{
  "num_hidden_layers": 8,
  "num_attention_heads": 2,
  "head_dim": 96,
  "rope_theta": 10000.0,
  "attn_scale": 0.102,
  "tie_word_embeddings": true,
  "init": "uniform",
  "init_std_o": 0.0,
  "warmup_steps": 200,
  "schedule": "wsd",
  "batch_tokens": 65536,
  "train_tokens": 243800000,
  "dataset": "wikipedia_en"
}
Each number is 50 + 15 x the weight over its row's rms, rounded and kept within 0 to 99. Layers, rows and columns count from 0. The size before them is the row's rms in percent of the matrix's.

# layer 3 MLP gate, 384x192, rms 0.16, rows 338-362, columns 0-95
099:55 48 38 62 30 70 46 65 43 28 64 44 43 62 50 41 73 50 53 55 46 57 55 54 38 46 25 28 32 64 66 71 24 22 41 46 57 47 48 67 51 39 16 42 62 45 51 10 40 70 34 33 78 52 55 57 26 65 34 55 54 53 35 63 13 46 74 44 23 56 48 38 57 33 25 65 93 54 26 69 33 56 47 65 52 37 69 61 17 51 73 60 47 54 74 54
107:70 45 33 73 78 33 50 80 40 38 40 69 61 51 42 63 57 60 48 49 66 66 35 13 32 62 46 68 59 73 46 35 53 35 45 61 49 58 46 36 61 54 53 47 68 43 58 36 54 38 24 49 66 44 39 54 57 57 20 52 11 15 62 43 67 48 63 42 58 33 35 69 74 34 44 66 29 61 44 92 37 58 40 50 51 41 34 39 65 20 48 50 53 39 66 55
104:70 48 60 23 22 30 33 68 43 40 41 74 71 70 69 79 48 58 58 37 65 70 67 45 49 65 27 56 39 32 44 43 70 67 48 33 24 55 36 69 47 60 61 60 56 67 32 55 49 71 52 54 53 44 69 18 65 40 52 55 69 37 48 62 40 49 39 68 76 19 62 49 49 42 36 59 81 66 22 66 50 51 57 29 65 49 56 48 65 40 23 36 59 64 19 22
094:63 32 20 71 47 61 27 58 32 45 48 66 88 55 50 52 59 25 75 52 50 62 64 49 45 67 76 59 56 43 43 40 59 64 64 63 53 65 65 42 64 27 36 57 60 72 56 56 30 51 45 68 64 81 59 61 65 76 79 59 51 68 28 55 59 60 21 42 47 39 41 54 43 44 47 43 81 52 52 61 39 59 51 49 56 20 59 59 64 52 51 28 48 28 67 27
103:73 41 45 41 80 52 34 41 44 39 37 58 46 67 36 29 58 43 84 51 61 37 76 56 53 28 33 65 26 63 80 51 57 51 43 37 43 51 42 36 68 71 51 35 55 68 63 56 36 76 58 67 32 55 47 29 41 64 36 60 70 56 83 32 44 40 16 22 44 42 23 53 37 61 58 44 35 40 24 39 58 50 34 24 73 57 79 74 47 75 44 52 71 42 72 19
097:49 63 33 25 70 41 38 35 44 38 28 77 61 63 42 59 73 51 49 66 41 40 45 29 61 43 70 62 54 42 62 50 37 32 41 52 36 08 63 42 41 62 50 63 28 38 37 37 47 62 44 48 62 51 31 28 39 66 69 53 54 47 36 40 52 43 79 52 58 37 36 28 48 66 80 47 49 53 53 58 17 42 47 37 44 37 46 72 67 70 83 65 70 36 55 41
105:32 37 62 41 35 23 43 76 27 34 35 25 49 74 34 27 41 44 57 10 75 31 35 56 51 59 58 36 32 57 27 30 65 45 74 61 51 23 49 47 36 48 57 64 71 66 46 59 38 19 57 70 57 29 31 62 31 68 34 49 71 57 60 33 78 15 41 19 41 45 35 79 74 59 54 69 57 45 46 73 50 57 49 45 25 66 52 49 43 67 58 67 34 41 53 35
101:63 46 70 82 61 34 34 33 57 54 53 73 46 58 46 45 53 69 56 41 31 55 72 42 51 33 76 73 63 71 53 40 61 53 49 69 70 27 37 50 72 37 44 55 50 27 40 52 65 38 49 49 51 36 76 47 39 31 52 35 33 72 62 49 19 61 81 39 41 68 40 53 62 44 62 44 07 39 45 42 46 42 39 30 88 45 45 57 76 48 36 50 59 42 44 64
114:76 61 60 62 30 28 86 52 58 41 48 54 59 43 22 50 47 64 43 59 66 54 56 63 51 50 05 50 51 69 56 49 49 66 68 54 60 52 28 75 77 62 42 77 43 62 50 66 34 39 76 33 31 69 50 72 65 67 58 68 71 47 66 50 53 59 32 65 42 55 59 45 36 55 49 49 49 63 47 51 47 30 61 34 54 62 77 52 26 49 68 68 40 58 54 61
098:48 27 47 64 25 19 45 51 41 50 45 54 55 45 48 53 48 26 44 66 58 46 66 25 64 32 50 58 09 54 43 25 52 43 36 52 50 60 60 46 27 51 43 65 51 29 62 50 29 58 68 32 60 35 72 62 59 67 40 40 41 66 33 35 36 47 54 70 93 47 64 54 58 39 64 45 45 29 41 68 59 86 24 62 66 18 63 58 50 48 33 48 54 55 38 55
092:63 86 39 40 58 48 48 49 53 56 33 40 47 41 37 59 44 66 52 63 38 32 58 66 42 33 22 49 62 29 78 32 77 32 26 65 40 48 69 52 51 18 52 49 28 40 59 66 43 35 48 30 62 86 55 31 72 66 40 36 51 36 49 40 53 34 65 48 48 48 50 75 57 49 61 42 39 50 83 51 35 57 45 38 38 45 50 51 75 75 50 61 54 55 60 70
097:40 51 25 32 68 56 53 82 54 15 74 44 49 52 72 55 30 57 39 65 95 29 50 45 48 43 54 46 19 53 45 46 44 50 44 38 64 41 70 65 46 67 53 46 33 26 33 35 43 23 67 60 58 65 58 75 52 60 44 37 44 62 46 49 67 54 61 67 35 48 51 41 48 61 57 55 53 56 49 25 52 56 63 56 45 09 32 49 42 37 34 41 44 74 55 51
104:42 15 51 57 47 23 55 26 57 42 50 48 65 62 44 19 41 33 55 53 64 44 61 75 72 60 23 41 49 79 64 24 78 61 59 61 38 47 37 33 31 46 40 51 31 81 46 44 68 72 68 88 34 32 68 40 63 69 41 60 39 51 72 35 49 63 40 24 49 61 48 53 41 28 54 58 76 26 58 61 53 65 37 60 42 32 55 19 57 62 36 63 58 39 66 37
104:22 22 55 50 55 61 74 52 40 60 46 45 38 61 63 26 40 83 79 42 60 67 30 43 52 53 57 47 65 26 60 51 50 63 56 24 61 38 48 45 50 68 47 17 63 52 61 47 32 49 62 70 48 67 50 35 27 35 41 28 83 70 32 41 50 29 41 35 65 62 14 40 55 32 61 36 42 61 56 22 55 79 41 34 62 53 44 38 41 45 61 57 35 73 33 22
092:53 44 60 50 74 39 76 48 35 32 80 48 48 44 68 39 62 42 62 68 53 63 53 39 78 55 52 38 63 57 46 56 57 47 60 25 67 44 41 43 59 35 48 63 61 54 84 54 49 38 39 63 56 39 60 51 40 26 61 42 42 55 71 67 17 77 65 56 46 63 71 70 29 75 58 43 43 65 59 32 40 48 56 39 39 49 69 53 23 53 26 41 58 22 62 37
107:28 72 45 36 49 74 46 38 45 33 54 57 67 72 48 26 58 36 65 70 36 68 56 61 48 53 43 38 57 71 45 51 57 57 48 47 54 81 72 42 38 57 54 39 50 06 58 31 28 30 47 42 36 64 80 51 58 71 34 90 44 53 52 48 59 72 66 33 35 47 65 40 58 37 37 36 59 48 62 68 27 50 30 21 50 50 49 43 52 41 50 59 47 77 16 34
090:42 60 38 72 67 69 41 41 64 52 73 64 60 36 40 73 53 73 43 41 57 48 83 21 64 59 44 57 57 48 29 54 57 27 65 50 69 46 26 53 70 77 46 53 61 51 45 58 59 68 70 52 23 64 64 72 48 56 71 57 46 76 29 59 52 57 49 58 49 63 88 69 45 40 43 52 41 47 65 47 63 45 27 47 45 62 51 75 38 68 65 46 42 53 45 55
091:40 74 32 45 72 53 39 39 34 58 23 50 41 27 59 50 52 71 48 60 33 16 43 63 75 37 45 37 63 66 27 57 35 38 54 48 51 45 58 72 29 65 58 64 80 60 56 35 82 69 51 82 57 28 60 53 80 56 56 53 36 23 83 67 50 50 93 52 39 46 62 52 20 24 42 70 43 46 53 49 52 62 44 44 71 49 70 52 36 62 60 41 60 34 59 40
095:45 35 45 59 88 26 37 48 53 38 43 48 83 55 53 51 71 48 46 41 53 45 60 42 51 51 41 25 02 63 63 59 42 46 51 41 36 62 53 28 50 54 73 42 30 46 56 48 47 68 39 20 57 43 55 28 51 55 40 70 47 48 57 43 72 18 63 49 37 53 51 62 27 53 56 76 88 51 73 40 42 34 21 45 79 46 55 69 58 52 80 49 38 41 55 56
102:82 51 55 45 64 66 46 67 20 55 48 18 68 46 62 22 90 42 57 42 62 35 48 56 72 33 45 64 50 86 46 56 53 63 74 55 58 23 50 56 62 65 51 57 19 18 44 52 31 65 35 55 33 61 51 74 37 70 41 59 41 45 65 65 47 21 58 22 07 49 28 38 27 39 52 58 27 38 68 54 58 63 46 37 52 72 83 36 41 48 19 33 63 48 56 64
089:44 25 54 55 63 31 67 62 53 56 52 45 49 57 46 18 49 40 55 34 36 23 61 64 61 53 34 38 47 52 45 72 55 75 52 39 69 32 41 64 51 61 43 58 38 47 38 64 64 45 36 63 47 48 58 55 82 61 56 59 47 38 41 57 51 47 62 46 49 59 55 21 41 43 62 76 83 40 31 27 54 39 42 38 57 47 38 45 13 10 45 28 66 72 23 38
107:43 50 27 37 82 70 68 47 64 00 14 49 67 47 76 57 58 70 63 47 45 61 50 45 55 55 39 28 58 34 47 35 49 42 40 35 42 55 53 34 61 66 65 27 52 55 72 31 50 63 43 42 79 55 36 50 54 32 45 51 49 58 63 75 46 42 66 42 74 47 50 54 29 43 23 60 66 35 43 47 33 65 50 40 38 77 68 31 70 68 37 62 55 66 61 34
103:43 50 20 44 47 46 65 44 49 47 22 50 72 35 59 76 66 49 56 52 74 65 37 71 42 55 65 64 74 27 64 49 25 62 67 32 40 70 68 56 38 73 48 69 57 59 48 44 38 17 51 59 75 59 53 56 75 67 39 57 63 40 18 77 71 56 42 63 85 21 33 44 43 28 47 44 79 58 31 33 56 68 23 39 43 41 38 70 21 51 66 25 60 47 64 42
101:76 55 38 56 43 60 73 60 76 27 66 55 48 32 32 59 33 57 55 50 49 78 47 43 20 51 25 53 33 57 85 48 52 40 65 74 62 58 51 64 34 46 44 57 44 21 93 49 44 32 43 33 69 51 60 60 71 51 47 72 45 56 67 30 27 50 63 40 73 59 38 79 59 30 24 57 53 49 49 48 61 41 46 51 81 47 31 43 43 72 76 32 58 54 62 56
101:56 38 57 73 61 37 37 55 59 36 69 61 49 55 30 42 59 48 32 73 72 44 47 54 32 38 35 54 55 54 31 38 46 47 70 93 64 45 65 66 83 44 60 47 57 55 44 32 48 44 73 33 87 37 46 75 36 66 43 51 29 54 51 66 61 55 34 29 39 43 71 73 44 49 34 57 19 27 50 27 28 57 22 46 23 12 65 37 28 39 36 77 42 34 47 47
# layer 3 MLP up, 384x192, rms 0.155, rows 338-361, columns 0-95
100:54 66 49 61 43 50 36 23 49 65 50 38 42 52 45 38 70 42 50 76 64 74 55 66 70 59 63 45 41 64 63 63 62 54 39 25 57 57 45 50 56 38 50 53 46 46 38 56 71 55 47 48 63 45 50 54 39 58 36 10 64 39 69 50 45 48 35 43 18 20 42 37 53 47 65 43 16 70 77 25 83 56 58 34 50 80 32 47 79 62 56 54 53 57 83 39
105:49 63 72 47 30 52 19 60 57 47 40 66 60 69 53 61 63 47 44 37 55 84 53 22 46 54 49 49 46 43 59 36 80 76 40 43 45 43 74 58 49 59 27 06 45 47 74 35 48 71 59 41 32 58 67 51 14 36 25 38 23 64 65 40 36 48 43 46 66 56 78 44 51 59 56 72 32 68 44 36 22 55 62 25 30 42 57 76 67 58 52 44 54 57 51 32
106:51 56 38 74 44 12 41 30 40 62 66 50 46 42 15 57 57 79 26 25 67 56 65 81 62 40 66 50 39 62 58 52 49 50 45 30 72 67 49 72 58 57 65 60 46 41 51 63 69 65 56 52 36 53 59 56 28 72 30 32 48 19 37 55 57 24 22 57 51 52 52 35 31 62 36 38 67 75 55 41 58 59 32 35 38 30 27 41 41 49 53 45 48 60 40 73
090:58 46 42 63 64 43 62 45 70 44 67 74 48 71 37 32 49 42 26 45 73 64 60 35 41 48 11 54 32 49 48 56 64 57 53 37 45 39 61 43 44 69 51 65 58 52 33 54 17 49 37 35 43 63 83 38 56 63 39 40 42 33 52 49 46 54 49 70 85 56 43 31 54 48 33 48 37 57 44 64 54 54 27 57 35 60 44 71 50 84 37 53 38 76 27 40
095:57 66 32 26 50 46 49 39 46 57 46 43 44 65 63 68 81 36 44 66 44 60 25 70 47 77 65 50 35 68 71 56 22 49 41 70 45 49 33 51 71 71 75 62 43 56 60 40 65 70 42 35 72 64 43 26 43 12 58 22 64 45 34 30 51 46 23 62 54 46 64 37 61 28 66 69 64 65 59 58 44 64 64 43 41 75 26 64 56 66 29 54 53 55 30 32
096:45 51 66 67 39 68 47 65 45 66 55 37 12 44 51 54 79 11 81 33 47 46 57 67 82 58 29 46 44 44 39 52 51 60 17 44 35 58 55 59 45 51 61 52 45 72 41 31 40 69 34 46 19 48 59 85 44 62 44 76 36 59 51 38 51 41 54 60 46 34 48 56 47 47 71 57 62 53 53 76 78 30 46 42 61 41 46 47 43 64 60 27 59 17 40 61
100:64 53 67 66 61 30 56 57 46 31 60 47 55 24 48 43 66 72 59 55 50 40 85 42 37 58 35 20 50 52 44 48 40 82 32 64 36 44 56 28 44 51 78 62 49 66 37 53 56 40 60 68 26 37 74 51 70 79 57 43 52 40 57 69 60 17 78 46 55 32 63 18 52 67 49 49 39 68 78 50 42 57 45 63 69 41 28 20 29 74 56 73 46 59 46 30
102:53 59 57 64 32 61 24 63 91 39 50 38 53 60 19 54 67 55 65 35 24 40 44 68 75 55 50 51 67 43 45 44 44 69 55 28 44 67 41 45 52 74 58 46 56 48 47 47 63 48 65 40 33 51 39 57 30 78 48 46 49 28 36 87 59 27 29 78 53 46 65 50 56 26 69 57 55 41 40 60 45 49 74 74 65 33 44 67 34 50 55 40 42 46 07 59
106:43 52 53 35 23 42 51 53 60 43 43 50 14 04 87 63 35 58 44 39 71 83 44 30 56 10 30 34 59 46 36 65 45 43 52 35 44 52 42 16 52 54 50 56 67 36 61 79 59 49 48 51 33 45 47 54 77 31 34 65 32 52 51 53 45 56 38 28 61 49 21 31 36 40 58 52 25 58 46 24 46 54 52 56 39 38 52 45 58 49 24 35 60 50 70 49
101:61 47 47 53 54 61 31 59 68 46 71 49 59 58 61 34 75 44 49 58 58 21 59 46 84 41 36 30 76 43 48 58 22 67 48 47 72 43 38 42 29 71 51 59 27 66 36 27 44 42 43 14 71 34 61 39 50 51 52 46 32 53 59 58 52 24 60 49 45 43 60 84 58 96 52 66 46 33 62 74 47 62 52 77 66 38 48 47 29 39 58 50 65 36 43 30
086:57 82 39 59 37 49 41 38 50 49 73 33 41 45 51 65 34 52 49 47 44 69 64 71 32 59 39 48 64 59 36 13 68 42 49 55 77 82 58 47 41 89 65 43 62 31 50 45 66 22 82 51 45 63 25 70 56 43 59 65 79 44 54 67 61 57 30 37 51 47 38 69 54 59 50 81 31 59 46 48 44 35 47 83 39 35 49 56 46 28 63 45 58 69 53 70
100:48 20 32 25 65 16 36 61 70 69 47 60 58 26 46 56 41 82 56 44 39 10 41 83 50 61 42 55 44 52 55 33 47 46 34 38 42 53 47 63 67 71 54 57 53 76 45 76 82 37 61 60 28 62 53 25 27 22 56 39 71 33 58 58 72 57 47 37 56 35 48 30 67 35 68 45 43 51 67 60 60 32 47 42 31 39 49 67 60 65 43 37 30 36 55 28
108:54 23 41 64 44 14 49 42 35 63 68 34 41 48 35 71 59 61 14 67 72 58 60 32 55 38 40 46 65 45 66 35 34 41 49 39 60 26 53 62 60 55 62 51 59 44 47 76 45 20 75 51 25 41 47 83 55 78 65 48 53 64 43 65 32 62 73 39 47 68 39 55 69 56 63 33 50 58 28 44 46 28 56 39 80 72 40 51 53 37 31 22 48 57 51 61
107:28 62 56 59 44 35 57 34 46 35 52 57 66 62 25 19 33 38 59 73 40 52 55 73 66 31 39 45 78 64 60 61 56 40 47 39 31 51 55 79 45 58 21 58 42 23 68 40 34 53 45 28 54 70 53 43 25 42 57 33 76 45 67 67 41 25 42 56 63 37 62 73 70 54 41 67 26 08 20 26 55 63 61 56 43 31 62 79 67 33 38 42 48 50 67 12
097:35 39 75 46 20 45 44 37 74 55 57 60 66 55 57 40 53 77 48 33 66 62 64 26 53 59 38 48 54 39 53 54 36 34 68 87 39 47 27 39 69 42 46 35 54 65 57 42 67 50 46 53 66 55 51 60 57 57 34 18 38 71 42 66 46 47 62 35 49 66 74 49 48 71 54 40 04 64 72 39 54 86 75 57 54 21 68 38 22 59 31 59 40 56 50 66
102:60 62 64 68 41 36 47 38 56 62 53 44 35 44 68 48 60 50 80 64 63 62 73 45 22 42 30 22 51 68 30 66 37 46 78 63 18 49 48 41 69 66 31 64 33 25 42 38 44 72 40 56 60 73 54 38 47 46 50 38 51 63 41 29 65 41 46 52 17 58 41 69 44 56 76 51 57 53 45 53 25 53 46 45 78 51 37 18 51 59 37 37 60 54 64 42
088:53 40 36 35 62 58 46 65 48 74 61 68 28 50 50 27 39 63 28 38 51 37 17 44 35 40 76 21 26 42 30 28 55 43 38 58 54 59 69 49 25 45 62 45 23 67 58 32 61 51 56 62 36 65 62 55 35 89 60 70 44 59 51 42 33 54 81 43 47 52 61 54 15 59 21 49 35 63 62 33 44 41 33 66 74 58 64 38 32 45 27 55 53 72 54 31
095:60 26 63 23 36 07 53 44 42 27 59 45 12 39 28 30 62 49 29 51 56 69 42 87 28 41 30 59 56 48 61 64 55 61 42 24 37 39 36 70 58 42 61 34 41 40 48 81 36 68 59 45 30 50 43 34 68 81 62 46 71 42 36 23 70 31 40 70 37 46 26 70 48 26 40 35 20 39 55 68 51 44 34 33 54 56 24 49 61 49 60 71 44 62 36 30
096:47 45 74 29 65 39 46 35 38 66 56 63 51 74 50 64 46 37 43 40 34 57 82 59 54 47 49 56 57 59 53 46 47 46 29 51 54 32 48 71 17 58 19 43 39 63 45 43 34 68 64 61 17 43 55 52 22 65 57 50 46 54 43 46 56 56 33 53 24 56 57 18 37 83 42 31 46 46 43 14 40 56 19 33 60 47 34 48 43 39 83 54 35 79 61 61
103:59 43 30 75 54 31 67 87 61 66 47 64 62 44 63 34 39 44 35 54 62 55 43 50 42 63 76 39 63 43 67 64 77 39 57 50 30 26 68 53 27 77 52 57 35 64 18 80 26 44 58 45 59 46 35 28 34 39 44 35 66 56 61 24 50 60 44 28 41 81 57 42 69 51 50 67 52 37 70 59 63 52 39 17 29 59 32 59 45 56 44 44 53 57 19 58
095:34 61 36 19 53 48 53 55 56 23 53 53 67 44 41 43 45 48 72 53 44 34 66 56 52 68 44 56 67 60 63 60 47 45 44 63 20 44 43 70 55 57 65 28 47 46 47 67 46 41 59 55 60 57 59 64 79 76 46 29 42 37 66 60 90 46 41 28 55 40 71 29 60 47 56 63 67 65 99 74 41 52 48 49 61 78 27 46 69 34 38 38 74 56 82 74
100:46 40 61 74 36 60 98 35 55 53 70 51 62 56 53 53 58 58 38 34 48 71 49 51 58 25 60 34 49 28 62 44 61 49 43 55 55 43 78 65 52 60 48 49 54 58 66 62 54 70 51 45 51 54 53 28 62 59 48 54 56 57 51 60 41 55 30 48 75 73 57 20 66 50 21 51 59 62 65 27 61 57 37 35 66 38 12 58 30 45 44 68 33 76 52 41
107:21 53 62 40 50 17 53 78 25 32 52 54 66 34 20 55 73 42 81 62 51 51 38 46 50 54 52 85 74 52 40 57 43 29 52 40 55 36 45 50 86 68 65 40 62 54 62 49 42 47 56 46 81 65 22 48 51 28 51 37 36 42 48 50 24 63 54 41 73 71 55 54 65 67 66 31 44 35 54 64 60 48 45 33 47 56 79 53 56 41 51 64 27 48 59 44
101:67 34 41 45 09 28 65 55 41 60 57 52 56 49 55 56 47 69 63 22 57 78 71 22 36 31 40 38 60 64 24 27 58 49 52 43 29 26 21 48 43 54 43 45 40 82 51 43 48 35 58 52 35 56 44 44 64 51 64 60 54 30 31 50 51 48 56 36 79 30 71 47 35 78 57 63 41 33 34 71 40 60 21 49 67 60 27 56 55 29 41 43 43 51 53 39
# layer 3 MLP down (transposed), 384x192, rms 0.142, rows 338-361, columns 0-95
106:75 47 58 65 52 45 52 40 39 66 40 73 37 48 38 64 47 73 31 42 68 26 53 50 40 69 29 36 53 24 65 61 57 62 33 26 42 56 33 76 60 69 85 50 80 64 56 55 40 73 41 44 46 44 51 50 49 77 59 55 48 43 36 43 36 53 52 29 85 65 55 80 49 41 61 46 32 55 53 20 36 42 84 41 51 67 25 69 43 38 71 36 15 64 31 41
103:41 43 40 20 53 55 42 67 78 45 21 43 66 59 60 46 43 40 11 14 49 54 59 40 17 51 53 71 42 46 71 47 60 23 24 73 44 37 70 75 57 51 75 25 38 30 79 53 65 46 52 41 44 52 46 58 55 45 70 60 52 50 45 66 59 35 42 37 42 65 47 43 48 76 65 56 76 49 48 60 48 32 41 46 65 37 37 33 43 38 62 35 35 61 61 66
098:53 58 76 49 37 72 53 31 26 54 33 57 55 33 49 35 59 70 34 44 72 40 39 04 50 69 69 37 46 14 21 66 50 54 39 37 31 37 52 39 49 51 44 30 37 41 36 45 49 51 64 42 69 45 54 46 27 40 43 59 22 05 57 42 54 46 41 55 60 50 39 59 44 52 62 45 23 42 41 55 29 22 31 32 53 16 49 39 80 62 37 68 32 57 58 29
098:60 51 51 45 54 42 29 53 54 56 67 44 33 56 46 47 46 12 66 53 54 56 65 36 27 64 47 49 59 36 45 55 66 54 53 49 65 49 60 38 66 45 99 43 55 57 51 44 53 56 25 41 47 63 46 24 33 74 48 55 55 73 50 45 45 67 78 46 57 62 61 56 39 33 58 62 77 09 25 27 51 74 30 49 78 45 26 43 77 31 30 49 45 40 64 52
097:40 45 53 25 34 51 52 45 52 67 57 39 62 20 49 42 49 32 54 38 76 52 38 44 29 55 45 48 72 44 70 42 44 57 58 13 43 25 47 30 40 67 38 36 67 44 52 39 27 72 49 39 61 59 30 77 60 57 70 40 50 72 25 40 52 46 87 36 55 49 44 67 67 13 46 64 63 57 52 37 82 62 46 44 47 59 59 40 59 33 61 37 65 55 49 57
100:30 47 54 62 50 55 47 55 46 60 25 51 45 33 77 42 22 64 53 57 55 63 48 73 30 58 58 28 31 62 58 49 47 24 49 54 32 52 27 10 46 20 74 61 53 53 09 44 62 55 49 22 24 36 52 15 55 60 62 37 77 58 72 55 38 41 56 88 40 35 73 88 48 71 65 39 51 26 39 38 80 25 50 49 45 60 60 56 63 64 72 45 60 39 66 39
094:54 51 63 29 37 51 52 63 54 65 38 27 49 28 60 54 33 40 31 47 40 30 45 50 57 59 58 56 54 47 42 26 34 57 48 51 48 66 71 52 46 48 77 43 39 25 31 27 63 51 62 36 50 23 23 43 33 46 52 56 63 41 35 46 51 37 59 49 69 81 29 39 42 88 49 70 51 41 67 75 61 14 34 33 72 46 87 54 59 54 34 41 62 58 49 45
101:32 19 30 52 63 61 41 33 39 33 46 72 63 55 70 19 55 39 53 66 42 26 45 64 59 68 44 25 51 55 39 49 47 46 34 61 50 41 56 69 62 55 42 49 35 80 47 46 40 48 64 62 37 30 26 28 19 37 34 64 62 59 41 62 56 60 50 74 38 28 17 58 51 21 65 43 46 48 33 42 57 64 56 58 85 72 41 37 44 43 36 56 58 34 54 42
088:17 40 76 72 80 46 69 53 51 57 43 39 63 80 27 52 55 34 38 51 72 38 70 75 40 62 30 56 60 42 48 45 46 71 38 43 83 41 33 53 43 48 44 78 37 96 54 47 40 45 35 50 31 46 41 44 46 60 56 51 62 51 60 33 45 52 73 63 51 64 41 45 58 47 33 53 35 43 69 34 40 79 66 46 47 53 54 44 48 54 61 55 47 77 58 59
100:57 36 66 47 76 31 51 58 25 30 43 32 48 62 58 76 44 55 68 34 34 55 57 47 39 70 64 90 63 57 48 42 52 53 37 57 49 27 54 45 42 47 52 41 58 57 36 59 83 44 36 56 57 49 59 37 35 73 55 54 62 37 62 48 37 21 54 37 53 58 37 60 57 75 53 56 36 47 51 37 49 40 47 50 51 40 67 30 57 23 25 31 39 74 58 40
090:55 37 21 81 69 46 58 54 45 66 50 60 43 56 71 66 51 59 61 56 36 54 65 48 42 48 38 37 68 62 44 75 67 53 33 62 29 08 62 49 56 49 46 40 37 59 42 80 63 48 27 66 51 37 45 62 45 46 65 66 54 40 69 59 44 27 16 49 33 30 63 61 44 35 50 58 75 60 17 43 55 50 37 52 55 54 35 51 58 43 52 65 66 66 43 33
097:54 44 41 72 71 40 75 58 44 64 37 60 44 98 46 55 62 62 56 76 72 54 41 30 55 50 39 57 52 51 39 35 51 32 47 64 62 38 35 18 54 59 49 26 73 75 18 36 54 48 25 54 58 49 55 37 33 81 49 57 43 70 66 36 53 22 33 62 61 47 68 51 20 68 71 55 33 52 65 20 54 51 77 47 58 78 43 64 54 32 59 30 51 48 61 52
107:40 64 49 63 50 42 49 47 44 32 42 36 29 50 45 37 65 56 34 30 45 48 43 32 55 51 62 42 72 52 48 63 45 42 34 48 20 35 68 55 65 51 62 38 40 58 38 28 43 79 65 48 13 36 31 69 08 38 74 55 53 36 42 44 53 36 34 32 84 42 29 45 30 58 67 58 64 61 44 34 59 52 46 47 39 57 51 56 48 53 53 25 59 43 70 60
106:37 60 36 47 63 38 52 40 39 38 67 59 44 50 56 21 44 36 46 46 59 70 65 58 42 47 35 71 39 49 30 58 35 52 44 63 55 39 20 38 51 44 50 45 37 38 56 59 26 59 24 67 44 67 60 33 13 67 67 41 44 46 49 64 70 46 28 56 49 54 62 48 40 49 39 44 44 44 38 44 29 71 35 44 22 36 45 38 32 73 61 71 30 29 18 30
087:51 55 53 56 37 65 61 53 33 77 49 39 66 51 34 69 48 76 54 55 30 76 11 46 66 49 49 80 70 60 68 41 42 65 37 56 58 76 42 67 70 61 44 65 32 36 33 55 50 36 45 32 65 73 74 49 42 42 37 57 50 55 69 28 59 41 65 68 63 50 46 50 54 40 68 59 34 51 38 44 58 52 33 56 34 60 49 62 51 53 33 67 58 46 43 52
107:73 54 47 60 59 44 52 63 58 55 57 55 60 38 93 43 37 67 20 33 48 43 33 34 40 56 44 46 35 62 47 64 43 30 45 28 43 68 32 65 66 39 50 37 57 54 32 48 43 53 63 61 42 69 49 67 57 81 70 71 26 27 53 48 45 69 65 41 68 78 42 72 51 41 54 23 21 30 76 38 40 55 29 47 53 53 46 68 52 35 38 58 31 46 54 19
098:44 04 30 73 64 62 33 46 39 65 50 58 72 56 58 30 51 39 61 32 66 29 71 59 50 55 49 25 30 55 42 26 23 32 70 64 57 50 85 60 59 74 57 65 80 60 65 53 75 63 39 48 57 31 38 51 52 43 66 63 56 64 36 34 43 53 19 82 41 58 74 36 20 51 38 55 37 60 43 28 62 51 74 55 45 82 42 52 57 20 79 65 51 62 48 77
101:68 52 35 28 41 76 71 45 64 53 51 33 43 20 54 62 53 09 44 55 48 62 40 68 57 38 53 50 49 67 51 76 57 39 59 34 40 39 59 54 71 51 88 74 63 64 53 50 56 63 33 53 50 62 78 54 69 42 93 39 48 44 58 54 75 61 35 61 40 49 52 33 66 36 41 58 45 40 31 29 51 73 55 45 59 54 37 60 61 59 56 44 74 45 42 61
095:45 45 22 29 34 40 58 55 74 37 50 50 46 74 33 62 40 69 54 49 35 64 32 35 21 69 57 62 48 22 23 31 32 56 59 50 55 55 46 85 49 46 48 54 49 60 39 52 56 32 47 42 53 44 45 72 81 46 67 61 64 20 63 52 17 33 57 51 64 43 23 55 57 51 29 42 53 59 56 70 71 36 56 59 47 58 35 49 41 84 26 34 79 33 44 52
109:62 42 33 46 28 56 55 40 58 37 31 57 69 39 27 69 31 36 27 89 35 57 48 46 28 56 69 83 72 49 84 45 49 38 63 75 58 45 33 51 54 25 39 54 52 59 36 65 48 31 68 55 71 72 48 50 68 44 75 50 88 50 53 33 77 28 34 41 61 43 60 56 85 26 55 72 42 45 30 46 39 71 42 51 51 59 49 60 63 31 28 47 71 76 29 39
081:24 31 60 74 38 33 63 16 07 37 82 47 68 54 47 15 51 65 37 53 65 49 38 42 47 16 67 50 35 46 25 41 73 50 48 52 63 42 42 55 40 68 28 47 49 48 29 17 65 47 43 42 26 39 67 28 47 52 34 63 65 42 55 28 38 47 56 47 69 61 48 62 29 56 42 29 35 50 38 42 58 38 41 40 40 54 48 64 47 65 53 56 33 55 13 47
110:54 51 66 86 38 54 43 29 41 48 53 85 33 51 59 62 32 76 39 58 61 78 49 57 43 47 66 38 34 68 61 52 69 53 66 61 54 31 51 25 49 49 42 48 49 60 57 24 47 38 63 35 65 35 44 58 69 50 49 27 37 34 54 27 67 84 69 52 64 35 60 31 64 59 25 43 31 27 35 60 43 68 50 56 47 53 56 55 46 41 55 31 72 32 36 28
095:84 78 55 54 57 59 52 46 68 61 45 44 31 52 65 65 66 63 23 39 76 33 46 59 64 57 77 26 47 55 75 52 42 47 46 30 45 27 30 35 50 44 16 40 78 56 41 54 65 45 75 67 34 57 26 23 43 41 56 56 70 75 42 48 68 59 48 56 35 61 47 60 52 47 58 48 91 40 53 53 54 41 50 69 53 35 27 51 52 39 63 47 47 37 54 39
107:65 03 43 43 54 40 54 63 33 47 68 63 35 59 37 47 59 55 58 73 26 41 50 58 56 32 46 48 33 39 54 62 54 48 33 85 31 32 55 17 61 34 63 67 49 38 30 57 56 54 59 48 55 39 42 48 68 58 35 39 54 37 56 50 66 40 22 37 63 21 54 50 54 66 79 51 39 31 25 69 67 55 51 46 68 48 57 44 42 53 49 30 63 63 54 56